Part of a small language model's weights.
Size: 10 layers, width 256, 4 heads of 64, MLP 768 GELU, vocabulary 2048, 7.12M parameters.
Training: a variant of Adam for these matrices, 279M tokens.
Each number is 500 + 40 x the weight over its row's rms, rounded and kept within 0 to 999. Layers, rows and columns count from 0. Numbers have three digits each. The size before them is the row's rms in percent of the matrix's.

# v: layer 5 attention value, 256x256, rms 0.043, rows 155-255, columns 96-127
# o: layer 5 attention output (transposed), 256x256, rms 0.0458, rows 155-255, columns 96-127
# q: layer 5 attention query, 256x256, rms 0.0594, rows 192-255, columns 96-127
# k: layer 5 attention key, 256x256, rms 0.0565, rows 192-255, columns 96-127
# up: layer 5 MLP up, 768x256, rms 0.0574, rows 0-14, columns 96-127
# down: layer 5 MLP down (transposed), 768x256, rms 0.0541, rows 0-14, columns 96-127
v155 093:563534396499479503481536523558493501477495461621462493546501475452490509548497460505393542514452
o155 091:566554560432561502465594591539528499494535500481520460507509482534499512499482510534511503492501
v156 100:476518560487511486449406448512536464501513447471526556546442568504532474477554580375491381502502
o156 100:453490581479509464445561487446460560488498474592460566455565459494499488495462530514570504538481
v157 089:454584484544474418506558472457544504467465488472529591566549442494517511548494435563484539504442
o157 090:510484459461484612464455509543431558468515496425510482465533581497437517436477521439431491501506
v158 097:523492536483488526431456484529571492496496490533506423521510530613565491561475602466557445515630
o158 101:385451549517555487563552535477508452490520452522538575469498470471616505494468507453496510489514
v159 098:452577481510484574488515426456561517506499394497554465596487520470528463498489620473466502514453
o159 104:538543536547530517474479492470454580484451467519461485503559473443442564493434504478523461562516
v160 090:615526450540481447509479531504528528489509538579476483463534565486412473496514479566387535496444
o160 093:580491513488561540435559505504462534472549487455569515513535427528567563451477506486476483495535
v161 092:461530562425507561490553495424514524491468499538529533491497487505536447564456506488548440530617
o161 099:516531489536487541563502490556541547471541496480466474609476463476499501461484479520483551431555
v162 090:486545525482500503501553445404492494481475492520547523508484427462515469484467437549475524445477
o162 088:531429531535461480488507589505561551488521502461429463494533532580486515483491557432530537516504
v163 091:455508542451520528617532441498599514525473476481505555568537506548515521533494408495529489529470
o163 095:464566524508517540460520423519471487428487560464480538525473520434430449545501467595539487465518
v164 098:542550516450490576527492457521496541509469454397466479450423429508429460483498469458542542505532
o164 102:550511441494538516534422486570502535534479528482527505523566506474461534474511471478416583509536
v165 102:464497482530476525501434574555577446508500450544469465500559492485450500571491584473483484481576
o165 106:437457552508559475446515558457446513540543547493579460514457506492472511535479491532490573485525
v166 086:484534549521532462505523428490506374506483495495484571523402466570554500447434412530567496476495
o166 089:449489472459499538510440524501521485438510483526490525461581478504372402548484447502533477493491
v167 096:406499444441529497473579519489496493487510490494492417574559399513498438557442533497528449584612
o167 102:536449545531480508571493533528501560497492558522537497463530575503547539514602481525468578437466
v168 104:525428548510486484525463491432551495509499485482470606440435541590355510454497389483538585376504
o168 104:457533430445508495500584506545551444516439466489556529507469467499406434472494503494455483511467
v169 098:526487446487465416493494463484588522487522464478518531478467494557506508464575489495445518506484
o169 100:506542513488499482495511501484462449487551459537518562431460570506555503505486509513474454526442
v170 094:522506496499573498509511497500517487491528474528398539469502527531432484470448434589496584503431
o170 094:527482502525551486557500609468524482485452512471587467497582464501474505416495481439452553453525
v171 101:519442486513501418550478540476398514547478523490513521505488450442467520525482498593451531420492
o171 102:553503456511463487477500472518524494497514555453484446512450578530530529525517476531545485497390
v172 097:501513519482541564468504478536507506471489505509553565536541550501472522582535498419473529535478
o172 100:520493479515545535474455460543548464548520497434579553483450448475486425516516496518555503505526
v173 105:426492469464466604514478494535414393509497575448492499519517521449492489495552547526513464486523
o173 110:523473463572442451511478486504517534524487487568501428559466520564529545577527431523521496524448
v174 098:492516570452457509518518510486499449507501544435542560471536476541500499513512454434589505467582
o174 098:485422479580438520496414480538486521574510543548496484509438547520489513579601478466511510559529
v175 104:481511446479523508526454543533539524506492515445480493516519534466483535518485549611443528422438
o175 093:538451453583509468481495540435473506456505547537508496547522509581483520529477492552490495540498
v176 091:543521600498448512505476448540448482510452570505480554538506571567460511476501400468523546496513
o176 089:517497448561486510503468626458479430553512473549522524477431470494490443578456516523509554469480
v177 094:469534523475455466525477422437539504533499551400499499487500565499494495459477492425481566463518
o177 089:508463470529465587510472530454495434516516510591482525495479527543494476531519508528542464494502
v178 104:502500452454492426564498509474481499533525581512507563510509498478515493522506478512455481493441
o178 110:563549494482517502456527481458438453470475492524514529574504546507526438546462463583473417449502
v179 092:431463494494535542460495533508540477480508475576501504414548435500466494527524534512452438479537
o179 091:523457502532539488473511451556480478529490469564557478524516532448542485523519495490521502473514
v180 101:523528466475534484583520491472467543506505416481444538498456432532549483450545468562466477532546
o180 103:471532564514493502510551522540565479471462485482439470468573533480483535454418497494486483532483
v181 092:499492481468482501515538471505587505499490509525464533498493457485473514436448490464499494598484
o181 096:441515578548403547500538544548466608506505498491514445518554521461424469456551457525509465531511
v182 103:555541469504464462520539499494534544481526517534443572414482472453434512460507517538433502506480
o182 106:567648518468563470525454503568486515526454431432507457505542520544490412434464527476468516518477
v183 094:507519434485498498515515530554463514532536493517446463537535488528535479479531550479557372533584
o183 099:518487596468505425516522521438545515452451471520524461516509606491538526525470492527486571497460
v184 101:539517491544489604432486434463456551504539502486585433523417417489481489478511452414552475541546
o184 107:498516532517444504562484481526478526458481383487458501482525506479474469509451510433423522515504
v185 103:455517553499489502506546442541508419478505499513468561528513592517503493445480519470510451522517
o185 105:495484544536504506461482550462456449508490494543521531490532491535532446504469516571516535512487
v186 094:557485449480488403532492514515407436491514489499497522456522425484518518491532444540502516497467
o186 097:595474475468552490500486436493605544563510507426477472520431527544559403426508509518454485490494
v187 094:493476536552437501450506453472560528501492455453512511451487544497403525473483560467470520470446
o187 100:444444514468490508499484503500468494471595499505549515512564482568401428431506550511497531546492
v188 092:493538540496535491473447524584453519474517559583460439461472492445419525501547513509511495537567
o188 092:481376487511488462478504551474478384536503500514468528462527450491557518477489486546527503454453
v189 095:522521476502529458466499525536405424496517521502439480508450489561530425549511486447594452487517
o189 096:547466547445481428479504574483590534583419521475493474506469508452558506576512482419477545546515
v190 094:417512516503498540485522476545495463487481453552500528446526482498488518418449573455578471473525
o190 098:466469506557454515545448503461510488549573421529587533474470483489536531523500539496492540463507
v191 096:502512487501449510542457536523470532494462505489548502456529552429555503453589475633542504491544
o191 098:509513454568466502534455449481495519516500544529487434539454545545553510565508535547534472490461
q192 089:408460398462512478478501483484483558464472540470574500475508476478483463528540504487462559544565
k192 091:525471458493582519493447432497513504498429483549508468532499501433435464486576515552466475537443
q193 092:464529542490570554512502500472510516502475506480467515525504516521475504509535553497524511541495
k193 096:463455493494527535507485451462466429498478581468409496487470449498531546541512572493471480469572
q194 090:498541532491505512481566527455498586514484534469488511578488539501528534550562500473498494407516
k194 091:473472431359507504447593505541497505617551501499489467494507474474543568459533512552474494509544
q195 095:536524533537540508500536481510481494466527484530490484540547522532436532511469472454587472471471
k195 098:561528584505516555478507559536459479533527516495486449513429489509506628459512439510551525495497
q196 081:506563545547495559455507492469539488547491448496479488472412490494472505451433512466463451503454
k196 086:476520526539537565546517493586517522486430379529517444505492484500437452503518494464520457542511
q197 087:522362537580461531545478416538502500479483530451565544529481523418461500551548508482487537580515
k197 088:528515559456462461428444559476530569595656477489434486565522500515485555497475447511548522497495
q198 085:528529510498497399478528520531448470486498524443567459463417524582495477466447512455469462528483
k198 084:531526471487458450547488548556492476530634523506579540555473537522552535475472438464484557498451
q199 093:525463573474416463484481440514492446496507478536492567495483481498514489511488430513594538516506
k199 094:547467479424457453497463439529518474502481568494535533502482465504481484489493461457494519509510
q200 085:469464510530511526492505508442489476526525493474518599470492469477424533503488524450533475540487
k200 088:429463518514515500472533463473495506489404471529464446533500458539446497511479482498462466497528
q201 091:488476527529501475594533506596513551533477449481489475499552474560497581515485527538515521563504
k201 091:589481499508493510559467499539585465417397496472537460512466507558499509515489486504498503483516
q202 089:485436441553525510540554521482527457480500486441563541544540492482514498483440558534468530494540
k202 090:517505547538468549514458598499524497490514468443512477535524477540485504492412520456560541503434
q203 092:509513475439538570421545486450482504524482536534515548473513538550508441476469441529500503454483
k203 094:459520545566534573461546518458505507428347529593495546441532516521518501457527494553485456494499
q204 089:527523449462494572594518482537513525505549507459441557502522529496595481531514494522466485484486
k204 087:521501455422459559512510457458491530589587497538461491465585514473562410501519511557496610395539
q205 086:517506498503561504481529568465520461470536508564511488556554448470559486539503485561467465459448
k205 087:448459505479513502469500547535501460415409529459433469540490448526539519537503489428427510457515
q206 094:530542527447454480516550514511456424459526468458543581488468468549511497500526461463435440485488
k206 091:511446473513418539469487526531408543489619551545519547555547478514544489478478504535463547485516
q207 092:455432526484485508445518539426408547453478487649539512499519467474472435528509497551508494481535
k207 091:505473576532572499526442458506455451421366475455498473491475477437450481502560475492514461499491
q208 097:470477500531497469490551486496542472514426565334520510472474470484462535445440483485527550541448
k208 096:493445550509472534469495521509510477480420531459490460584611488492472511509478554549558486570422
q209 095:455504489522523505439508514424500482511553555612548502460533471497511480495517572547466518537587
k209 090:475523507553512518493521510474520513380328522456514499429511572503478471570528489424499477536515
q210 097:512532481509529518530530477518404396462509463417443522505489522610499530480495512540505533495473
k210 094:499508505483468565545475546510508463530562537476514521501472458525488523555474513466484538464564
q211 092:474496549487486578479536493524607442506445499447494495546529430566490443504503511427497515506446
k211 092:481477560528486530508504446549447520517434516478524494495583462550496466583483536486519480612478
q212 097:528529541520516456588491519539505487445459460478415512517476511524486448513544458460450511483486
k212 095:534509503437491511510455535515478492494639516526481540484497423516567455525469536486501625481592
q213 094:527510519542566431471564521504516476514465478436524468503488513501500535572416484479493461510519
k213 097:534563585557505425472505622500562541511564547480572455501549596483462582542499437487515420545486
q214 090:540553544456452507474514524574518553523507465489456505482468445478477517466406446452566470449517
k214 097:462474486545475580498499503486533492490416481573466492512543486512441443536546515520475429497468
q215 090:529474495499503480515530490514487504532545455533528444502490521589511481447486531425517555482476
k215 093:484469461521537450548466486468534480452409515461412532457559487462479478598568491556473504493520
q216 091:471450508472524507608483533456561537537460548494474460481451462562474450531502405471469620554456
k216 094:531450478537487476526530432453512505523464498495462482466532485507492419499504512479491536514462
q217 098:587505504483480454514470589558503522512497519479504528519460540510543459509465528410457485492477
k217 089:516499497508472516432522567521470525546689528545547542494544478509573490476471502512507516489520
q218 095:415453571497460485596610478600538499519533438454519496443588494556561534482505504545457547443506
k218 097:467465502519482527575491518480575474472439452409499480463510419527521477447520483434466476495483
q219 089:404534441467541486511532548504517520546571568455545498448563507510497539534475500471477488501557
k219 094:512495470534494453547475482462458500457408534450478479478512496484476468500548566481504451504502
q220 094:548601508521540505522506467516545531475524478493514498501555468554465496463418551475493519479478
k220 095:523495441479523554532501463529521431608574489370459502506477466466478511539457517431417603507547
q221 091:523489441433489455535527468486504409547510542527515402523517510504488505497532481494507501544455
k221 098:547478474474480432493479474485487502582562605461530545541500473476537526498496451481520530505493
q222 093:503520518520469421429516533466496538508440537552526457475471525612497491533479462453448518486495
k222 095:490502467543505499518465489553444520468398541510506525523456494495497448556520465563470439535462
q223 090:532514482509492528570480506517524517472458532574530519487525531530514458498462519514489499527514
k223 090:518418529535489451526522480486505538435572587498545501537556588444541408509555504498478471430472
q224 087:526563516516512507426480484446509547542470577414501464499492555502523463485490440479503479482496
k224 089:537496535484496552461479477483494454508520492563492514569494493506542488510490498506510393537583
q225 096:474517532524504484517416547481502504547489516541492529505451442516459533450506508476534456524440
k225 101:493569577520493539512501559465530489453486485568495543392512509532535449484597469429539475514486
q226 089:449577451526503495467408566531479552496540511528533420514453478519504506491546523536486463538530
k226 094:466446380537493436525381447512433542510468469507497572471445494508517447487505525543433481494486
q227 088:562553490549466464489461443481516470470487529498442408530527552546406517489546552522522490418482
k227 088:473533481408523478453606485485474527538616509471486482512508437458521473490427540493496484515492
q228 085:451410503484530531518485468400508462561454463552520527531491518505480507469466524485532474516501
k228 089:488486512530550445551482543477557496457461465467518504463449495493461547473511518460490456496447
q229 102:516546552507488486543465522596540482459494409471442452546483502492494501521505490497475487515440
k229 104:505502523518398500495372558565482521432460485504536504456533450584526459484460551500470561583440
q230 088:472474536454526479618572537460523456516541540416530569563513598426424518498512515529477527507431
k230 087:569468540518460475499526573466553528438418541546461511505584533484514590423499476482490506537513
q231 092:514476589508503517575567550512487509530484454488490488564466546547545439549450533527449536488411
k231 096:478466637496495484506519567499487450527552547477488533486559532515545557507510541469478506450474
q232 092:522437505501581494503546487560461492523450485452476508556496499552497450560499487391455557473477
k232 096:520429523455534540506497589484479517589521462455493473532484513514527565518413466477432538499503
q233 095:532515535490460489475542511426445522502515467500572469553555527392532481514462482469575438542577
k233 094:530459471520509431503470544497479476544553373490502553564486481442520598508565494476501512487463
q234 095:446505523543533568500523448531427508458487566454510572460499522412476479551562543537569491494550
k234 100:463548527542480499435489442431523502495484455533488467482523470469536541537494535505503465530481
q235 086:482549467533484485501441473505512553474524422548472494412497509523553483481525562607488441459470
k235 088:476587421523456495495542408502429492595570502461521454499486412487538502537484596539528482547515
q236 091:476465443460536497478546536468483434459494436474552513489510425494510472514512407460612512473504
k236 094:473461480448510504500496436496531430493559529560550507515492475514528530478536477472505556455502
q237 096:471412475447515551471535505506546452498450472510507469572449490484493454407533451511480503519467
k237 097:476449494456487549496525517539526471526556462476553493474456480486431484476530512494517625462475
q238 099:489490563483490550513516532506516530452462402496513536497510425547513519569520506542496434519527
k238 100:474471488455503511537472390556458491445590516488560533533448383527491494552520447518466548491554
q239 091:519454472501537508501518487475494553507513490481513536501483449464485435481469563467458427512526
k239 096:466474546600490467542518509454530491482491476502461476517527448507530497489520556552554583517495
q240 096:542521477522474471483483558533531488531478560519468500477497520478500460512507497441485510568512
k240 096:545548518584419582503532567466491494501539512495542497550522471522610438485548505479566419548506
q241 098:515462465513569450525582533485492484497540558543462497517505493511549521519462450485466542466502
k241 091:488438538521536465493530538447495438487283541503475512414485481531486503466486476485477515466508
q242 092:447529564521464488503469512447512474541502487486494516446537462492471554560520521568510496485549
k242 095:478525486505538491545517452465531485556562450511484455522519525440460589511557449517557431502521
q243 091:488474541512485518483518515535491461492480510431562479508473502506430528522470510482419512464475
k243 091:548427494478491491502555427557440549518343470537512417571523444518432485484503522485483445577503
q244 093:514487525486450518419442518539532512542491489541478505484442490498566503458479581537578500498498
k244 091:447536467526519521491520458512491441555552498475546455511533482454514467448450517557490572470456
q245 094:492507529482513571557530518505480464482513504499405525468546534436503541474597460383531500522546
k245 099:525495488437443463491476502408533519430455501603475529492569500448545467530511546567457439483524
q246 090:520521476453532537451454521467552488459494446515494501582545420475561462477478509533486585498548
k246 089:509452498536535550478432543557538483519554499535541528484489501494576474482500441465539586492541
q247 091:444592429446490473445484455499434521520523545572558481471498423481477515479518517508504499437510
k247 091:357493524501509516537514448450505506432353491386455485418518485478503448534531519516498424499470
q248 091:508471504464481442457425503513519466480475535472542482562469480484453499515503471438478513534485
k248 086:541417446473485559458462518485485486555606512511472527494514509518499517485519499501524566469481
q249 097:569507472554488604446429492511469410486514485551486510542428514461489495492503490475552528477524
k249 089:539510450429530550438510518518525511594684484536522525583424471515548548478436445474508511472511
q250 088:470550444466513454495494522523496516477493498482450464480504502542517526493616440529466532445483
k250 092:492452443419506556475512459472476542494458499532547476485582474456517431584528473555434533471516
q251 099:484531472414481582466522522510522438517549533520495458399488501486468416457477545523500509466486
k251 100:422489453491496531519484431450496486441426532439471542435502453465489432567559526517547476487414
q252 102:589475527474479454482523525461543528550495567495549496500511483484554458452503459488552519529435
k252 098:555474462469524482542486514516512535419348493502485475503502459543493472438488487494482515495413
q253 084:483493537525483481457539496494532563486520488416426549497488553515551567504514501462516530423545
k253 082:519529482345548544521568472455452499546640489538503548517521526465538505585472465579557556482536
q254 085:493477568535508573565540518557524467512405433488463517510465514483496514534463460508522503604521
k254 094:545452545440542482478473512576542516481511506486550476548489510532477543496536487425466432505484
q255 091:449591529461490530487482519519507490617498491502499515499452471503468540503545481491557470496502
k255 091:476548469519515518486466492519455529521540591523508526551502427534548511523558498517529452509503
v192 097:517501439512458530494527455517525435475504505540470491521521508514502546496471550465525486502456
o192 094:464482562544474527557574589466565594511529485473473486459488517488490470462514532556452523450520
v193 099:501463497505536516413441498454522415526484472465499515507421498527491534484450502486574494518602
o193 098:556557482448503494561556497523522557416488527487513508484511506492504507507505497530491478508424
v194 098:521545471493503470399516506556517531531459470529504561518435477452493504498479423497446626485493
o194 095:522446553440501532618486545498470502469522434463387447488563574546519508502487524469600461560493
v195 094:468451469524512444510527493535497542474497553524469510487458532438504490474435473482476529570558
o195 078:522554452461481531491453519496436529497544401511470550544489475606512464564546510518484490444484
v196 089:542538450506473535464501468508452530506480495505465556455449574570542528506517496527515441578497
o196 089:477470527500468457516538457494492497546528510495474504586512466426527487492531548577505517499484
v197 097:540474521480512563527493459542500551490510548476511536550519510561479485511463532389582442525411
o197 089:496504447515477421466491555437487478488500445520486497467392474466499481441565477515394507477554
v198 102:483488468468537544460516487438487483498548536592533421485618479425474535539514467538511517514467
o198 095:492527553472436482474468497569463503489505536442502523502431500612494514429446527466536463455514
v199 090:497493460500487504514484475514519522529515500487469586484502483510505520475582497471414480544510
o199 091:521483558531466491455470499472468466436454529553526491495528540456481544526465558549554474471449
v200 096:594567382539501528514472474440592498529522491478531501504460527506435490557460401481507510487579
o200 093:465472587412527464473561505517431543540495491529477506500535534495511546417505549561497436493465
v201 099:492491494499543507413451475419437464490504484522612470510538473553563484556455566497486461513455
o201 094:579512438463508515590538531584507574493535519496445568471513485487536472416475501532463473508557
v202 097:517399503507452503456515536481485496560515488513509438497486497552505542547442494481452438495487
o202 094:428546508507537533602517437539500504468519479481537492498523558521524427462498503512460567472509
v203 085:492619479519460425456490533516491556426470489462557513525495508536510548499531466566418507341525
o203 081:464505596441532477496496465500529472523498512476443505503467537443486470535520467496585511581486
v204 096:480517443510453520544514512440541525489515461475458507519599511509477521565502475561411482461471
o204 095:477449479550487491433487441511472447536499555584552469519465481513489524528491545484558534515541
v205 099:489494442531545551511524467495566537494483461531546492503472493534497506509484499522428461466455
o205 094:533558539557492475532510447475468442504510502464447539500552470422504460502508493498551502553562
v206 090:484513489520459415550427499547561513555521461476504514486482602509502496446517405548510542438440
o206 085:420453570527479560470577510498483516450514493514485480522460380502542485522429564462537454491558
v207 102:504467490501538438506442475521489464487504455416546503403555484539543530587435447515547474527476
o207 104:506462461444500545477502441522411538513490460532490506540466475445493553478510525551495482464502
v208 112:497528440501491491417529488517517504522519466491495545439478551596555493542506479430430398496457
o208 110:564440591442502491492489471496523517488456427527532455580523498429409516499503547583536553467457
v209 096:491456514537478472520493530450440500480501531574497521542497494534592547480563488444567472461554
o209 097:533486518563530562502530524540546522520531464449513606423502499473468495530499464512437507512554
v210 101:556461506461521519474526480537488472515526439439489565522445542470524504550431491467597530482454
o210 101:520498408549482530542510465517484487456490539567535466420489466525528575476579492522468517541529
v211 097:528555452486509375537495467517558483509484531541487640490480481487483469463553459534502509512535
o211 094:554425555555481522539455454464508537561450451546471488459527503465543577498458504489499485468467
v212 093:467560503464515607506470493427543515480477506528538473511504522514502500522483543470466508560495
o212 087:509512523523545385425515493551482465539507507492531513537492497488459495492538453511501446468446
v213 096:517478442515486563401530501462539470474516497558541455466492495573522458562544520465518508523531
o213 091:518497514468453418475484489564459542545466506546517483520461489467478520435484539482468496452532
v214 099:538583460498544440496522514470534520463526500435455558511529458473490490475443514460572533551520
o214 095:484469480488506527502459470527490477533473436530569453425527582507551515498524485488408488439461
v215 096:456469510526537533480532528490525463547480486493460528584433495511497492504556538469538443545656
o215 101:508533520509469505549469464470504516416505598506518541417534486482502525501477494510477541490380
v216 093:463469441422502480397487484541450533480510565548535433527536553529460487511444535405508464479498
o216 094:544570475558472485538458516468535570537529480456472533469447455534538541515578480521521530509525
v217 094:501475558568481477452503422447540459467488460513478483483535535483540484438461466522442559466385
o217 094:477488439529480569588464592518467514535499504470431508500542486527501462529523470504564480528592
v218 096:534463541533515472548495500432636508477511494529440434537514449516461483538541424532505458467426
o218 092:418595478476520538543505529461410494527555504466530482446459529602532432487430558531566480455498
v219 096:560563521539482562494480454559527460473495498492490503433508551472514512419551510586538490462498
o219 095:457432532528504471560564529505495514502437487500509501467537535560536540554483462539449517516480
v220 098:494525547478531501538547425502501463521487532479406491525474548472461476483447559407556518494493
o220 097:495551448567480492513454549472573489477477440508554516455547463503487527515499508480427499523448
v221 093:516441437492489464543428546530499502509527493475524514495477532498533493488435506494457509425504
o221 090:482530511460554470506554486470459512535480499495500460433514467546460421511530471528473455520474
v222 089:478564515542454551464568497515523535494534504521496500504550501482472520506499468514524510492456
o222 091:507417484488524532517503536533577537533439457486525482527515530566485513512528515539478506453533
v223 096:530521457515491455486511512526541523481484478552508504422542449487482488468523492567517378477544
o223 096:447471553488490470526519483465456542487493520394482502503466516516494486526518474502440592500494
v224 106:577455533515457474504515524448522462477515538557441490478495533480569530479492524510458494428463
o224 102:411454491533459516498524541512539524552480500470502519492493453502423514530529467506537436551501
v225 095:488443424517516435469478599473457554510468557524570515524519465573519506526496503504513418538510
o225 090:547548539483466552529449424547462553497522491509504517510478536523542522501512568565462547500497
v226 096:507439528492447498540417444447497464505470567483453537514531535566526481508476534469532565460490
o226 091:497525437508498500444518531525440474539581451472589497483420414447522480554491537549543466525553
v227 098:484453528535496448529469527527470454449504473515493549482490472504479546457534528532565511532461
o227 100:506529412473475544486472483506499536524480496506547439495554522521539513492481526522488516498538
v228 094:451576464530511569488568487500515411436540557421531489459512493458521489419459594403421469537524
o228 092:568478535488504440541503504561489505513396418525471454440526551421474543524534441563520522524517
v229 104:447453487434561477484511457421470560499471509473462567527611458557572533565461508549499492442559
o229 099:533528469522409542513458451596451520464599508545546453509439532517493457462511533529559502537460
v230 099:440496498503557431501442519419424444512508484508460442491497529490464505585517450616453563499453
o230 094:514452516472525532496516453563544528507595455491522580556505459490535493485553534435557421464500
v231 092:444557524502519533496460510520463440547458496465446553561534516550564551501467463432448524440480
o231 087:495474525542533495532526539485493495486552412497507484504462523456482448491534531585596523570490
v232 095:508449555500539527487575510506476509520456465527464503577507451506549529437525418476452492505511
o232 094:573537473529497520617473531490556490435460492465502497419586536483448466493518579539497538513508
v233 095:491549481418568503592465451474459548493463498549470478522554499539454497451483537484572523561466
o233 093:545491438479488514396486489545490491507506474493481491505444460567555458504533474489448468472536
v234 100:508499475493551493519503565459477489515528512458512514522574480483418491587533389505479514497480
o234 096:436492574427501450456477448463542540477479464501574480447461555551509548499510587513527466450507
v235 098:561516461530532501471496474504499532469542546529463463474482551464502467525446591511441469549506
o235 095:560490526463522492449506462450486424578440481511506489516550476543432504479562488548492506496455
v236 098:482502495474510565465514530521603483492503429475493552554459438518498537513504540463534537550553
o236 099:444559509500464454506526569466437503434481588505491385454509504481520443438484550515483498507430
v237 094:503549547476462440550502428509475481516506470475496490512588512586526543443503490504494592437536
o237 093:456431492476492550434440568488501499435535512521531481487434485494526387524456529477494488560469
v238 099:505538444526476555527526535475506487520460538444475472518484531474539489530481460483469549495486
o238 098:456473567480567489458534446545490463514548514513447520535468503537505501482494491477544491586487
v239 093:513480530469514444448427449473450493480490554475514524457477478528534496448466520476519595476533
o239 090:488478476546481529544525580581434496523524452542441475496509501476514498532527464485435454497502
v240 109:532524523544453454446504471517457520456504472479566565521499484519498491555517557639425557456435
o240 106:491467479453512528478512468521549519488435491578542469538518531380496553450529532478597520485470
v241 098:462506510531435523460442486489445458519518527549512507447494546507450508451497527482592482447424
o241 101:477492460482526487477521524513527579519491459403568448548489467608513533572507464532459526501530
v242 101:544538532496470531437478496488555497527503440466589399471455526469506469522578468484404579444462
o242 096:477507479473525437510548484517479490549468525493456514515449465551568519438424532453554467527518
v243 096:459521522472476517468501470464475426480465427553503525475482512588531494468494493547488513467574
o243 096:549512468541501523532496529544573592559526525473546488517565490451461510551539473478501513493433
v244 098:528535491511460444601466532490523495449511519483500517526462554451510455460519570493510525471479
o244 099:462522508535509521420491449475496508512483554532515491526456444491513489535500424505530473506542
v245 095:520569472474491515437547533498574531507488503535450559525498526519436476464496513464485443513541
o245 092:525429565427438496466483442520477486495513538502439505474506515497498500476501513610498490486497
v246 097:540473497487520466517481549519417479526513406511505516528476503479526520446579531421468456463475
o246 090:468567493489473517487523494482599547468466554440425426432452494509519510501496471561525495605451
v247 088:500466554532480451466507476509473566538521480509534481506499506509520516532490579503504523497550
o247 085:479499438474479495500512528522488389434458578488509472487510479426479517484466500469493501503409
v248 104:492482466570458537437477484515482616571487394461468506521560428467543519582501474538472489430502
o248 103:437441523463535530527536471518533456460585600560488542578474491499438442393479541494537505591517
v249 095:501518510502456468507477488534525487511479519514544557459412510606502512479565501506499561495474
o249 093:564432516530524562454486484461508414569468435513448496563551478361515482550446512465504498473561
v250 104:445564506513506562454472513534527561503511554530449446458518548448547506482513467496474447428457
o250 099:569485525491539512535493442485527443460465446401475536482523463528452447551496525524535494546532
v251 098:444576485493495422465512479550566414501534522588592396472527516467474504507548472495533485561557
o251 101:499474519465505509508477486475520581457451529443464566494533485521486517527436502474481500455420
v252 099:525514523463526538526506533441432553422471464518527449399487548565420504522460434425521464554581
o252 094:511523415511501446459486454484476457505531516492527466534494517512535503545576537553434512445428
v253 099:506467466552484499578450508470507496541478549503542540529520497493522463453523464569448464459571
o253 100:493506579504538482471518487402519480570499515517479493517504520528512555519505540498585513467505
v254 091:508550466526531479502510488491483546484521516525505533501485458570490486462474494493438472500590
o254 093:483486503540534545524491514466568411503496535499504531553431532448487475527511536474536520475485
v255 102:456482472511489586528411518516430456529503481515473432498522487510444482475496498457497479505493
o255 100:479544502466559450418515516496513517487575503500484546527451492488512490515497497455402539517538
up0 102:498512494426444428530453525492506473464542508566437511543517505496513453510511446490519513448525
down0 098:482513490512515534551540614452460509476524513454539513430529524457524526527518549471468466464467
up1 103:481508472435487487541420459480530481495538531470496549501570494571429523498534463517491534529444
down1 098:476471563532449447555490523524530474570524531498507495564499480504537523476493469519548482514479
up2 099:559470510558504517530482440540453520462548528485521466442491495563482490572405419516484487456532
down2 101:498529439521431439438434626451591474505515512473522497495523549435513519535517492492457485448457
up3 098:376522451474486489505509456501632493503504471419424480459468496515408460474503450504504498473563
down3 097:549478479467535497472510525480538490525466538464509560538517495518460504513518489483506567489433
up4 100:553407489549498507487504546525578519546482500541429550465578519563557499497461452562467493468477
down4 096:507551488498524403468518435529515488488485466507399510481506452509469501463553511510493426502507
up5 097:540466435467510465566436480488450560475519453552478542555506465523460486496499552410473441504490
down5 095:459497496532507504498577524524576433608504439484471495610410486542457480524523432555524610503482
up6 100:489507490571553541427515507451484509483455431545481581488499481510559498474470474572481510529602
down6 097:537539534514502551504377525487474531484494473503549444448508499506535577555487515411503496446503
up7 098:505481565483451516504426515569448478503557492473460554506508497517525515416507484401477511486471
down7 097:548589564441480519521572542538480429520499535506524461514521478456481493498472509533573477488430
up8 095:487514476505519552425582461531436498450463485474465478503621527454559414453453494536436506533516
down8 097:558551544501450453510491539490459494471544532529436529451421460556470572458421492492522501529499
up9 093:435509549511423545493470490448551587496493445515477506566537496510508493506540499525567447476488
down9 091:524491516516503480496481524510567436509482462548489538545498489557538511496463519464488520520512
up10 095:517456494449458437571493417502539551482495530560501527575413433448521449435525461484481516473570
down10 096:544529516472552622494454453495457479415510483496489581469541572551490502474504541454460510551474
up11 098:527498426571517463507496536512543517511572565481440527548487509497506510551508502517530488470518
down11 097:477510449503516489536438579518523424416570503565453504458520436576473521443498512482481478496491
up12 095:558486523485487446476515458557581519490531466476469505503525515451476450489500402481508595467529
down12 095:509460539453508501514545510503514564507507476486520493583441434480470531450445442405478492503569
up13 102:486544488523466605459476466432491521531450530530511510439555520523509520426500529539471453460481
down13 104:484508481531475495600470519545466510563525536451502525492493437549502501476549557529496508516494
up14 109:482503486486418534590544525513486551427484524498461534540591513481473552464490473479504536448498
down14 119:543508518437514453537548573528520479464490543528512511433564488534532415445552436506517517494485